Each number is 500 + 50 x the weight over its row's rms, rounded and kept within 0 to 999. Layers, rows and columns count from 0. Numbers have three digits each. The size before them is the row's rms in percent of the matrix's.

# down: layer 5 MLP down (transposed), 384x96, rms 0.0997, rows 264-383, columns 48-95
# up: layer 5 MLP up, 384x96, rms 0.116, rows 265-383, columns 48-95
down264 102:577522558491528500568508525473539503521431468452570524398470486477480505517413474497460482472495609461524495530551493456541381431522484527525507
up265 086:499448591500521490558526521503524474479525386462482578517501443563498611458485489393478481456398429542543468524547453479457416520480472523494411
down265 099:516495467452524507455507453494443553586422510551429501456505599413576365513476569508541465490546502515520519442481542524503501525491570426517543
up266 105:502474482502593408510512599528453497528451501476517459516497559555516565514446462519536566513497423429544516428484523463468491445518457410457466
down266 112:523547399502544464487511459566411503513447499532506555565441502628525471477495465500437528444543477492445521485560546440483580503489513575484445
up267 113:480498482508485564419501564553596534530438485431561440439576503470651507513457495517553422479585512395468552535472459535452520516493435529393415
down267 105:516577565518529520476518485545502523604438500500483508452475486251489519453427482477426429479525539494552501540493514535464416517459542522513457
up268 109:482587543472413444509534473432500430481611569517472527525479519478479508486503393509489482512428458496586572562441482542471544555550432587527449
down268 098:420529433517499458444487547580460499470485487495528520571502519545597527419528565522419507524513467571515462510456466539564560439569489386418536
up269 081:441472466478505506494527447592487471565428471441434526509490580536542513537423537467505567476525500444552479537444479518468441461543474576602567
down269 084:551540451537569527563524448549486452495531461595516515491425534408450450491606534498486487484473478540427466471478443487576547549495528451496533
up270 107:501537484492497502482553563528496524489502461491394523490450501513505568511476365560589528442572487487416538552528462486425433522455560526448461
down270 105:579486459507442482472554504489479499450514450505527504553486530595500486560513446553478466411477375552494570483471497410506447526523483488504468
up271 101:582439482462514530515511465533528442538482461563498564440553510524494452483526462391481551452485505440493485500500481503517454481571461554560495
down271 098:457548490487482532571543598464387422512527530479475500590495571506474571506533527579505435538493582442446477564487529382407575571425480499574380
up272 093:549543453371517460444526472513440404523458568512559601398569559543492470563499439471560475481468516486476414405516466480491556503512470478589503
down272 098:525507504503502503542483514439542475532539469498542513496405493375475477465461563363573544545562641491532522441424420512430464523478514501484553
up273 104:508539537485424522428429526483455549466369479555427444503531457510504556493462463501507555465584520483537431612468520489456496494476538603432523
down273 109:461533550561402552512499384481519484566511483494508485466521472545568469529485521555587403446465430451486557419424455487544487508468511501563410
up274 094:518491479475460455447532500467514527468472412496431436497436553499539512438517498469451462538580523525559489493435522520436497417544492567458564
down274 095:573525517459551491509471497427492475499505503554557528465502481293472445589527572492495548555545493557427530489431422485515465500491502527524484
up275 113:477492472425505508460441524445590456457605523461467516502536465575496492446420451572510605475619446499485459552575505484509478436550516486446417
down275 118:547522438514543490397562444517538477414521524554431475544487572579469490373510512464484460423581477456576492503565580490516620523508581506466475
up276 084:553588423515516496464536536390502492586486515533507460555551470529487459558484440580564445401528485471561489560562492484514482567441501515445446
down276 083:547522514459524541454557527498402542537453505570531458442516450547390490446443447511456554565495566522578472430586540460564567472462565473513505
up277 111:543422486521501579451475552582565592505534489495461452493555541493534500540434428524520490444440493517591520623489563561483461427509467438459399
down277 110:449568594499421543534502531490463474609498442546539502534623473366478499425476526510382492544489568507539438535490531411549407536520466474555479
up278 107:554534518517500543462502569566463377502497487444417537403471471562486575369393468536491620471410490476513429462486421593481509510476518526510462
down278 103:425370463498564428514426551483451501569482541533533545475509528479551533528490635412480456521501435480488468495471519475540532475468399534553439
up279 104:594498389440478412488516576555444518488439505515483395557469484545501595510433499503496485552492550420486461468541478502470406462526574588618477
down279 108:508533471545394402489537499539487494649499536525473506606532442567545488414447464515458516486520555480550497521452451548547592438508472522458465
up280 119:493442422547427444495498413553537525494478518563487527521565547517587554530515419527521541416508499443524572594539506471481413516452541501534545
down280 143:599501461502568476416535557509432497481458560512452449494525450493487442541452495553511518447604477548486449499488565563445442538407521589553419
up281 102:427467454498478480475542492585511446477581555527484469536492600501434531528428421492493451469452515429465457556497513567451458571409507573497471
down281 109:472479456489479545414494499571467526513490483523600541521596503590505436504451452453477491546571466583511541415474487524481482418434526554478485
up282 111:626461484437495450453479507428511513480453461517497487537402552495460540478554437484532514499507441411463494556451548468503464502531515613512592
down282 114:509449458437441506442556438439542456448518559533543522586477615518433535490544530478486453573518424568464500497527406511499495454529478506490469
up283 076:521556534524518581452484490521487523491446411459496412522424651514459558616514513481559458595522516429553467529453490591525486530428515472501560
down283 082:506433568453534540552513547413494497599501499566532544521550503533416425464503451394489535440426549489476450523576503418537554525527474484581429
up284 100:464570484499553481559461551416391439468459442538517529401509460528527545416462470528512449394441503439454555566552565488508429434494528483413533
down284 090:580550470388493454480505432586547496455528511500532477524469568486516453570524635569500582527480465455486480447619547550443582464545428477493486
up285 091:518522414513509469567533442522526415543514415495520474418488495601508515542462470540495481499530230511506492498583540463476546519449565514569417
down285 103:563485533463534517376447518402494535513466484473520505469483516443490462508546540430476529603519725415480482487480479561568517512522467528533540
up286 085:553456531415465509546482573475486547542546496442429551499534615508540554522484476506506542478504472436598540593555388536519416514488464616464611
down286 081:460520649468492488545432498565448477581511506524541567551487523559492555513554511486457545542436468511456382477472529430402488409496517523556465
up287 096:545565367521484508403422507474552421514467501562488499448485581456600532506530472570590559482554509516552560480490543525536501383468566486458463
down287 094:443441532529480503474545459487462444501538478512525511485433483379473475459498562460375554536462770489489467513536512457500485473456448517468583
up288 102:547605396489485487496517542458469476446466515514411599528578593493488492543536494588520447502501514477540536512519500568473476528557446506410513
down288 105:453519372478537528422531485431515478450498570466517504525473570378530539402484474545432505459429547479498593513519538494478487523497509500428521
up289 109:462483445406418444497554473527499501354547516605492492385591618553451585579535453565496482539394504466537502512481557474458478509497509464451444
down289 121:519542514434540504485558522505516474523413501545420432535424485516433585516517590502491476571531540504583495517410532459393522447489476487585500
up290 084:489510480500412501544476498554463410561570483489441584407568606512614525463510508494476506517543514449502425525517459525525505485479485586449558
down290 085:570573497447537468455528470542522569461503471488546595562502427484416424464489521513523571527495419474499477450540590403485444439558584553530489
up291 093:495442519445482411512430405554461513478565481522507532486635557575553502525515494512490406524567500524517502577503479542501534470525510549465500
down291 087:449536557517563500501572444455544481517504525450590545463442443541473457485448471543580540558426430488510494543507451589505491462434602547572476
up292 098:563473481474425442436492523518518437492405443477525569494586514480532546487563457618586475466484498489421542451652494489504551473554459496491444
down292 089:460502444493465515476490528496455525433452470497528460631480503303486469492545514403584467475504655460525529513488502526500494478552511483514539
up293 102:455474506445486419499577506401482491461513536402431446478495599476520510508579482587617567569465470438516458538520499602437508525471438568463522
down293 101:447467403476447541465453506448447522493504536625527535535489449354436548412462496545431567513517597492526549543550583522507601521501522459438566
up294 108:506508414453466467464473546465520592431491544567434537545480437509490561441438497515463473474574466421601525500498520516458385464541603563433481
down294 112:452585551541456530442420574412477541530480495477493527569545549416449435377530421563544485486450425548472527479493561445518546556575476487476556
up295 082:550555460482503566455532535414565409501457492526453483500516452564513525413523511556584547451644469483486530491498378490504552524461510569493368
down295 085:517414609481502445579444510511447509523531492501573482508507584480450510548534488501478430561420557371482502571508508461483550499557493504572527
up296 110:543480442495550436484544435548451510445491440486447490532657494586486486429508476475582524553566446479573583537559488511461497421490555501415463
down296 102:517527513510568452470553554476574547539501462455382504456478494545474499521468501520489461600496473468562464555585519517522549506514511558433439
up297 095:535489535441447498504404493534458510498519443482411553441561519588481560529466459500541527529488512528442428481516459523453423565527574608452400
down297 095:504535441433511484507462452477456429492402516532494504437484533405493400489527616496434517495467581490435514547558582457474586501526492403587501
up298 107:531520561494512515511466458587546455439550430578498458585493475597537536446413500475540584526458450417488449595487567527415531488584469505426449
down298 110:570569525482433533470588515453579410510506371466586511493513584541541497529457467429451425446518441572586557525487511475557467560448550396469392
up299 110:477490510532467454461446579457493473535501471419486414519595576512505519475432491475552531523483484490522444602506560510519531563584525559480458
down299 108:453473551556500542451570412501516509480579411533466584510435413547524559544627553446444531441503472432486467578491564533492507550459497503471481
up300 105:558492428482539442497499613478578436440466528526476548414518496540526477520491487571533505559537515487468554469565494457381503467423532555498517
down300 098:505479403460513448547624584465533549475518507475438476515475435496547499393451518531465508490528511462529432515580526479461577626552382565553457
up301 115:517484508434500518504434527428424496439527462598412502442544579550489551486580516525518500541465462412479461595599557549460488411460554508501469
down301 121:549562490382526512493538561575527519524494357508492478477500523544489540485528535483414457507479497446529504452553498489414639471516512537550444
up302 107:602428493482512593453519519452476484374585439627504431444480499544499502542481430493523558452614493525528394559611450556463529517498444497456472
down302 101:494421546444503436548451466474449472468512583501474413425443592433423566536532546447553435534557501482525456532455469450524528504503507518511508
up303 089:516496514488510506528425461403464447572435463496481525460517544542568530560519464480575481505455437396487569533408538498396550439508455530493446
down303 085:488497519455531477586557493483406433556494533475514452452467555424494429489495554369496515477559525586556467409509473527473536537440573516416450
up304 096:572508454417559432484511541476581484459527504527490467470578452549513518474502454474505454524552543496470506574483495442462325435526604535433518
down304 096:412581442493437465539451543512455535521424454489502503613508497516478566502505531579534526494471510539501524444539510491513585512539466441493494
up305 095:560438450533431490492543487545485492508570539544509463558437530482531519514424444424542553477417451472494570536498464463499468503488445555589416
down305 089:454521540523560488533501562569390559336459473489477501514475494368540515421443462546419560541513471527487492424519505551558410483510550466512486
up306 080:530462473448505508495534472578434412510427544465499557402428533523507630472426562504492540487515492467571510485460555459441511503497463516555473
down306 085:575517434453567490612481434545579492459474443499457504456452493508448513509461551509569585504541526507549565619497530512411470509448487563493475
up307 094:462499475555495376502506536528532502535423441403525558515521575494530576476502523433459489513444493534460489593566499566429492462472469373496524
down307 093:493449405467493545534461502593490467529433486489520469516489501473419472549608455484569553450535545468426478550382554540549422465491495531491565
up308 101:479462568451479431475507579407396532503517504516395552503613507470565508384468479520568590477591467489532539473457498510498523450483479506426466
down308 097:486451575486474565530516513424533452486533470468579565457538575273511407572468472507493487508599634549500496482500504585562540471506488542537538
up309 095:549395468516420393547464509535537521452486573450504462414557547514523531383525476495515450552517520418499488577569544475485396396456480541454537
down309 094:491461528491496520421474470686509455471547510445520517503548481631497406564513527559525582504545410471464484454487473535547603487448498557449473
up310 119:580514467476510528435490546418477411422404516599572507463497500629444511414509515532553445493505459394447534552434499473491521518509566461545432
down310 117:580520490530573497440507506590555452530444420561480552421488466545569415455555550391391525595536576514535533438471429494488507502498521484535542
up311 097:590609476527506438428497486450497493492522585434486485539567520565529531515501487602495590518465409447576449419549453532476518455502523490529470
down311 096:489452531483590455584445515552424547426565470534454415477528491390514491532492546465491574568432407499458485414509483426535516564500490534442549
up312 086:532520466536466483517505526567541492440546585549484532524608521493538487471407490490570559406590511460441422485508474490521446422470513578483461
down312 082:566504594528569456535477449468436500520463528460480487426421478531383482519525506483469445500407353468597475498517513570428573481573531468541522
up313 112:454442468465546479470388578508494516503552500550489591477544496529442541482485454540461477441491454504615613511428537523486470540450487551494446
down313 111:542473484547534503576532515460469558487477527468531466559548502518584428471502463552523499544511387457581388386496484549514474497501625454544498
up314 122:553494471385461377496537575550489545456443543436425367514482543460577521417518500554598457473530518510478452587514449584488526498427574465477434
down314 127:561488504500528509517482451538501534430536546578497482533512489194557434529559527536573512506486608528466514468514483478532528565478471469527505
up315 099:565522472561476552411554496505543480521534532506540467529457526494556472504491488433557457539561507415572498556514468596494369532571586394403417
down315 102:478443495462487454516460562508468473507480537552556493461488458300520429507499486449406480518484658495528485403540515435543537556558457507545527
up316 095:513584512416504514496501517674464485468458568497512398463463514592470507480497488508480565527600489477510538524492503498501486582584496466519389
down316 085:515496419472533541495526432521535506432514496527504434375459554501512481576543491559496609535507430539459416315426435457405541586520530499494556
up317 095:550536464502444398484480398557391520539433528424502455485531579515615534448508487498547470507430525419538520512557474505490480442528482633597516
down317 089:473488445566482518489558389536433486597501591553560445477442527514456504544478474569520468604472483397508493494543526589493501506565471524546422
up318 103:464561547446393474492475590449602517558441444487489407466556512449551541468527510480517481518548492436516560550492490610504613440541459468478422
down318 104:590441636485548455480549543508494440538510467544435506446450481229502431541505548418441516486523592543471433464505528529529487477496535458491553
up319 089:493463457464564474460544554402429440505435537464504472523422496608448625479543491545530378470502467481553573498495423594475443548483453581489456
down319 088:504527560509471506596550468577526530467568438458504587482511579487478418451472521550505572534489599438465479543518630410522536421603516471529476
up320 106:549501526423492407495558484507479523441487502429450466467464596536514507586529493456508582463548495482512417571575575505507509467418458575565531
down320 087:540585504504450505446411520563478525454551526500481434583505457476507553485519547532441516482531453539473517396418414548552374457493551543416522
up321 109:543560491457480547467509514487509478547530513519366428473469591542578530563471467527460551549507523405513517553444398454422515515517431544597427
down321 109:600543564459536419440452638413421535551583507532518466516483491559433511523467500535494436609516446535481443503428471508444535511510474509593453
up322 089:444477285560514505522420484614463516428497495447529450594500449550518555494415450568530402504473517558496522505569510498475565590485539516510500
down322 090:591491536412514448463563519428510478593448536560465500450490548509534482489587579427459596491544442467560433442489506520508531509562403529540477
up323 088:566412510498419463507574467511463434448595484495533525537512559548603563468588435529498510499516488527580480484565514510444401502484430435465491
down323 083:441479317480490571556567583495439531607509557503453415553548502522513437490499570532429517476542401504539533460418522433550562528508512522460431
up324 108:533481512483450551428544470447535500548565444467516548459515616500603481481450462541534514492467539445560408480451481560401522461540424492467506
down324 102:527531524550546435373406487470415509606489573515480539492512491398510455494513506439557545513520646445473518541422539466531526526497559527474519
up325 082:460502462501503564562490472518494449490461541437515505473477537521553565509465462574560527476486505433488459432545432484511567471438339519505523
down325 082:519610460478575469481549442520499536509487500545527445536490492704437523482504563482482538513471371605531473536494524493552498499466552513550436
up326 103:567549516513436478517539512494424399536443518462482486525420518533497578544467510480523457549530377551540476578401480476511497447547484412442527
down326 100:462399465481529488478497516562601448508549467470413449478476445540463431464501549539582459426492419542470477516563521468448394448511516556462493
up327 086:501470484426432498468424482494463518455492380553573471427567509531539466559500518501560568508578557479442500519545467472448565543452553521457541
down327 087:464457531476591523467507390572490488443535529526570463549492452368471437537453510493461531543440616527503511393565559502517417497504531519489521
up328 100:489571501550538490407483505453467435499441557473422483521452546578571491561472425490555510559482479456587453498415553467518542568495492479585470
down328 100:590571536453438539401544497587442425392515544547452485473529535516442433466588451594447487520496449465393507522637431496532431496468488531498505
up329 084:626468434520476458488481506416494453587463496491454526404553640530485504511487508499517491562436489486522543506424488507529481491469565500505491
down329 083:516567517480526432524624521473512450507530388466465509456485444572431451437572479425532568572477495512435508502539400558461544468590516442518515
up330 110:516515480567531536461571443459550493435429467547383563478476467559566528487485452539525541480501431377670571448556472496389517408587552492550472
down330 101:524465592410589534536497530492417469580530447479583495463468482440501443467510463421555536446492558540544513475544502397541470550496493467507429
up331 112:584499413570469476453436534435488549463467541521454550453478502529469469561437379578549580444579514562496520560488446495425452518518555530474468
down331 126:572485507564521517426488584550558537451543527549445516387524437473469489466448475523529475430481454617424565491444518479493506525512505493585547
up332 110:480588475448528522501449641503517463484567549532488428542505479546496544445534441541550619486391403480561461525522483562465522474526567424397501
down332 113:484504526574413573473459510541477388462436546478409542485552472568450536442518487477424565408447512490573463458608479506532505426454538513544464
up333 098:516474493386557597507466543484501512462553534481442464534490493511449536464352525499559546549501488526543560581574429577526454468549544557487467
down333 092:527441571516557584484548515497498404588537570477444552441504507386492526489496490458493452453475538470466479527427457450439479469472448592454592
up334 109:544521481478562511461437549533464517501467497467452408482462497538521561492420449528462595433419497451576491512454420506512478544636550560446462
down334 103:428522536441503460491493499532535467451504557482489498439525571531391613540552543463451467590543375453605537449508493489536566539548487507407507
up335 073:481550531506411590526448472502446545471512448533470519511550512520592425414472529477538487436620518502564495584478522441485499482501487487584518
down335 083:494522527511536492511516482574581505498567508461542444466450443558402609512457495494433427574431410519525513538480468520461506478450486444464473
up336 101:473476469498513452471455432530540548514526541616523457539506665507484534545420456559550378462564464438510454564548528521539493501348450513473505
down336 105:481508333522521510448514550407504446491464522523519512476517595438484392550502476457411496479567545445564492480575543494451504594577443493487473
up337 110:591540550503478504521546581458493520423536515502487460495409500539492542499403438537517554509532466472562513458509513508538508531486465472388443
down337 120:540448496453503388538571461439477418465451512562476498534550526576491556516421502447537377542491433591557443539574508513477522568440488471563543
up338 104:546534518470455473486550449549457541475553482494416522587575597535482537443525450581465596372500450486478496471487484467523471468514492540433542
down338 101:593582364591522551481503517435519506381506603466544460485412532515511458486423503500543469560503388418505526459377500523516508576476527516442546
up339 078:453437532505470465438513480399640554488550414527526485441554500518487517454389466357566541477475521433464532554467461454472529498530450470546570
down339 079:482579472634600472562483484578403516464511470515474479515451553528423539478574504526498436514417432470494514414534509538447407449466586502497468
up340 088:562527442409414559492470579462496444460480442475464469466433548499489537505472512580544570466485432406512508509587478574489568581547527597542488
down340 092:556584498516577494525528498589546514557502530483454524551527382582481510507491462590513544533550445531538593530419522515455449476464608468495449
up341 081:495543513385478483464488428477475526553506533509453573491534438512582497478486502524519442474499519533519531465530526502487463598541383426481595
down341 095:490575536582546461553522477530497534503582544454557444558514478595404538502458545471476526490394474472475505551407546493434502446519564552514382
up342 101:528452534466474411507416435467493506376523546495495445460600535597566544543459493535509554561443464480499481501530500556569531470461549506565572
down342 100:460526437514474465540621510508511502547499491525508607558410497486491416409522479454524498424555422464608585515573482510501380537510508479444500
up343 083:525477523504534487407549527511460508508526540570478398452495553499624514499529478471601384453467525453609457502504506486553467474492421459622493
down343 090:543509525557470478488497493490523493591566453480513524422446451229494405509555537509447501533564649524466457505517470549567514517531586497463463
up344 101:536501495433430506491569539530474491438513454487338524417488548523463531565535487520530522555412444531543520511440476549494539527466511565512445
down344 110:473528505588518473595431512513537496583450411436492524561506487475550531441523488404382462590458506383509431527545574518525471545572483457486508
up345 102:606529537430546474482501566475566460553532524546449532527489500566389508488526505463559527525595475514453528473426492554507396499547514482459474
down345 101:620400543438512495488460469589449569451488412437527368412499531583502487508541550463461519471523589519506519420489469467536422521585379561559533
up346 120:554493478555436400510517443568425575425619481510530540496503513483574548426510482496561430542515458509492555534568433549497530543487501451537416
down346 109:533517572502500498571488421492509522406508428511468450560532502297574528506471473536565503439484590473490519470510404507579450501582540481551449
up347 092:454531534440556439461458462450435436460489621417494539520525568551508517504376482395582527540482479406536542522494558515503538435507501502615514
down347 085:460522539458498525487549467571514442513470424523507567472486418597400488556520529439455464555462523480551474553473521482445447532491492497499526
up348 108:540514545454486416462551588446422515484496462470528513485449542516509537568445477545565524510498505531539407480446481592455500484450577497464486
down348 106:510494493553528483449514521552461472462438499505550560501520448514542467511404528504417491577530607561503609500457446592528475444482463499454527
up349 102:477529412448602567433489488554524526489524507469445558510509638515464541524478481559576410393499516545583460514548508474405401494368525488515482
down349 096:440600525504428465561527483371511569476445447496419592520556532440582542466425543461471565472486424513544405536464490544534499451567419484555535
up350 082:460541563451398539521346533480517514440597394539492544509475474535559507495529486562570515443459500535564439576503484478494581485450497525501492
down350 085:524553525454584411445511470556464524462531522478488516549500492554481524470404511423448524531531512522549544456561586417525502465538547501491468
up351 108:455458488476504524527548513535495430506521534512457430582471519534467531381480432457590541566596531509563520591540486516496498433505484473515450
down351 103:477525462495484502605575469466460501541398470462473533502501524619557500490475470535520478483560380502483522579455553495558519525529487470545546
up352 102:594532470539477562471560522431499381470471482503393522512504503575574532535542442475504550519638416461577555491484457459453452484575499519571475
down352 101:545471463463597488555441444432542584401470496457466446496484538518523508564655568525555492524527466515550466502536462483512510500502533522464515
up353 112:510488385447545487495503478468534511497429500418402510510598652499513499526456484550524554630440523518463534549500454451393439546495518516431436
down353 121:492466422471532480560552426488586460457559488552459498582531531493413515499488546457490435509471490411462500659524580479532552503474546582522460
up354 091:456499531439510491441477518439502550460607484444479492469571517501435539455504515537491543434478543530515485507503426547416482485532490487431575
down354 089:496399610483434556597513477496546476498467538575589559544568439526544436575507503463489436539543430536523587442561529498507524490501515489492467
up355 116:496537479483363483559585485500580467438506494572525472450496508568567496560399451411515409562476461486531470531424462482392464487514492530538566
down355 109:510527389459481522472478479528485383591458425566619516563529396493535400545526615525554518469407535548481572500393535528443483460547485502538610
up356 116:515464486411535506490515529536441553432455523524513594512455568575517602498464490499592555509420460487481430579567532549494460415426513522543456
down356 135:567535405493454538431531571510519356455485505547561498566478461627524543509448419489535475522513518491542526452570410453505576428540573466523467
up357 099:555492493535472495478549523427554495503450601418451538545503495514441573426446426567498566541540533359462495456435525493475428506488431540479515
down357 091:415490580511457394516454483457531571471517506526517538581548508600467597480605558490527428505451461563524446455538546474544473512436497602493520
up358 095:487569397583549481476492574466503413515485474576499383490518598499487540519451457514592498523493493497539525513455416553505525553456419516517457
down358 097:463472485556500433593500435602537474553517498473545469435546478623424529493437422516447476498457332501526574515541545569452532492503512506497446
up359 106:475448527541513486465514513488472541507465468498441559497569555506525478436443496616549588447530462477596560506489446547493478555501504486485424
down359 106:409505421587553440406523549414481471554539527476496578585487520513479537431565474499513445530533361563548489546435523526516455515454527482379583
up360 115:491433414554471382477444406578450497453514556516469449565535596495567548527507449547545489356460543444486559567548520502488425504400498529496517
down360 131:587475470574616501449536471441497515524473570553490519533520468534532452554465507527459485408614411514510463511493600562486436534475517563486502
up361 085:557488446510474485466507536409498478500540464579496536417492527514570538562536416456577562448526472476481502503490438531486513480506399527408436
down361 088:532508612498556505523552419548520566479466553546478504575490525405505451487487555454462473474473454474491430499575481550437520508467575540484423
up362 100:502444540535523411435485473571530491469515563480426393445550563519419519524539523516544467530512526455526557457525485549430451460455528403527547
down362 097:546518563546447457494530490445457352512505523583451535402494457478524403513519540490505466538564494527424481456526438564569598440491554473457444
up363 097:567619517506520522450533588550476428512491522433436470458454441557565508400468462471449582606662488491579476497438472524368483458507435501545471
down363 095:470413486503599438468478432508506597462479530426533539407521532465506485530505479597559478385506512568472474555512508486517411568497450560517528
up364 100:513507519489483559425523535526434444488406509557372595449559461499559574501481515443491517451538488436508559561508447518497405413545481534492441
down364 091:539513625462504500531501456554551431481410516459504539449464534458467527539493414459511541540509401482475437489510513448480536507549453578440447
up365 112:510531480491468399522380584580484479510501476510451581540511563535480553431527429460553471438591436506501500627534511456403509491530579483573462
down365 113:452562476516499498495497528457529625491511407593428543469587559556475514542585511431446414529438578529422532462563411464448478472467539542490469
up366 084:536501572450373536488520454588503557483558511545492449454519515521461540436427523491484551529589465473550495515502465494483500551480526434448483
down366 085:525528586529518452558507544413484462444517504458497565464594462513469456559506471480437523509466487494531532525487455540520562468455509464542507
up367 108:601557470474489404456443494475478476515494445448405497466548612489531515530470516574610463556489506495391476523547398451558597532517508479549488
down367 106:514456587445441577557493517516527391439526575529527523493540491316463524530503481490530418463473564421509579503461435533425493528427501455580540
up368 079:587492484532399484521442440458517518484519461497472515379587496466510501428482548522474515508475502484529526537554437528456488542479583534434443
down368 083:474581466482525513553486503493504484438511497490598505471541514582326530548457482521528539547467434504503537529469548444463547438512530524560530
up369 126:560509531492443401367462556460465468510533550471454471464523567485584498494543475540581385432539545522514559515490401611496474459427534465466497
down369 123:496449586464474501382455567448528510502525531487502486457482527229515493466485506509546486543534721504536536459517500520572540499521499475448528
up370 096:525582469445471516525508514445530463577490502462529532484485522525550503442485438565554540378649470480558513429464499496538436433531573581486481
down370 097:465579496522564598509519569503463468417460518509492485401519568592487510553499529512476514427486561514474537501506431470388530540525467461493448
up371 098:591431527531474485474478477524471357520522489534488513574477573495557530481386503424499541615542464513440522541451407504467495515522501483455502
down371 095:507486434522588577511472516484443475523428510513471469491548473450503510547546554428465492528538326522544487493477606462488496399457558489442550
up372 092:443599458531504445510561543500468542515548489575539493523584529520467504538557445465521521424443462503505534507547512439428327484504531439453574
down372 089:540488501507488514447456447553533447484443453393510629460554484614557499524457581450452445609579481433509425489546449549565560512452491473507517
up373 101:526376490497477475502618470479533413461537567595457505482487486583499510501450435522543575497492448405493428539447525462464387483485419473574411
down373 098:529442525483540596592565567487484486620551495497530451491478543456455482467490499439514479475512483554479458477442535526492503528527494445477563
up374 086:448472538455499376435492516490590539596441493576516455447449487568442568414457475493503450456447524540547434524477440520501448491474459442487421
down374 087:527473585445535446461505500481507396481531527492477465494465507385499382524501481510515541540468449473444443480382556445431573459603522511528471
up375 101:501403494407380529427464526577489558408480448408529531532539583493524501537457479582577516518449454494555560497577554560507537481518392541582476
down375 104:409520414489506480625419517479576473534465540505539410565536434493488495469444507483423512516460490533543508499478494574528582513504501528463474
up376 100:513534355428544481514483549475589439480437522514524399597492544492459498443487462553473578521556467454561568539504574510431550532510577487481445
down376 102:472479577520433532458442493605618499521470599551502558544470417435542475477480495504431497516512530417558526554479607430519566531534480494446525
up377 098:584442541422503485542502479503507498483554574448490539424537584505439527512510476530590592573481401516472553532576484603509512539464505466467489
down377 090:436495630477506478599473536480511441471493445546469447470543510259530533454528493483518522450472549447438453523515440468504482541489530482469474
up378 087:533578539526496537493395439493495488525479381557544530470516533494506630449486493538502488551524455457597531477515447505458467422454438474516475
down378 083:534500360472495519582495507495604524542510519616546515562435460426512392431532511468475468636514424528428521519488511518552489498569479538470541
up379 098:521602531498575480525516479461394511410370523574442560527517495595487551532464462450462480468572473442485497537467425554418437463426480533432564
down379 093:551439515385407523503496534448608525506515554538507493549495528492540504408562567442462452524407466438427490459552496492552559425565438484524511
up380 095:522618525461399479471487568504531642487465527538461424528443513501451563431492498469507513505538575394561458487510455572483438428452448508505485
down380 086:501411452546492546506544478479452404471486460582522589538438512428558368544585504473451434514559445545437578531504507462491435519519521470518583
up381 101:517487504376472484489482451502427458502446528471478460414604524516439492469529444516475561608485508448537467513520511610473463461460502554450575
down381 089:472494451510431497590475588452459579454510485544514537532390427565607610481461522481513486454476497510553489503504463440517491536541451488506401
up382 107:508421537459488485465470524480552515515489518560502523439517544501497423456453402517518518498493542461517464616507438536393480543497485528511471
down382 107:472505564424480555438473553597523504514448458517536404530464464435508516453477445555449490525530532586481582531530543508531518495454440524480490
up383 096:543542516454510428473511600488498513465518429599466445454460515564527559445458517618534424565533483436521496550537476486437538444444548512418465
down383 097:491475510492631592522489562453511470543556503510496510585435436525517538504489562458459566462421429467458417589595529396457530412497448599448453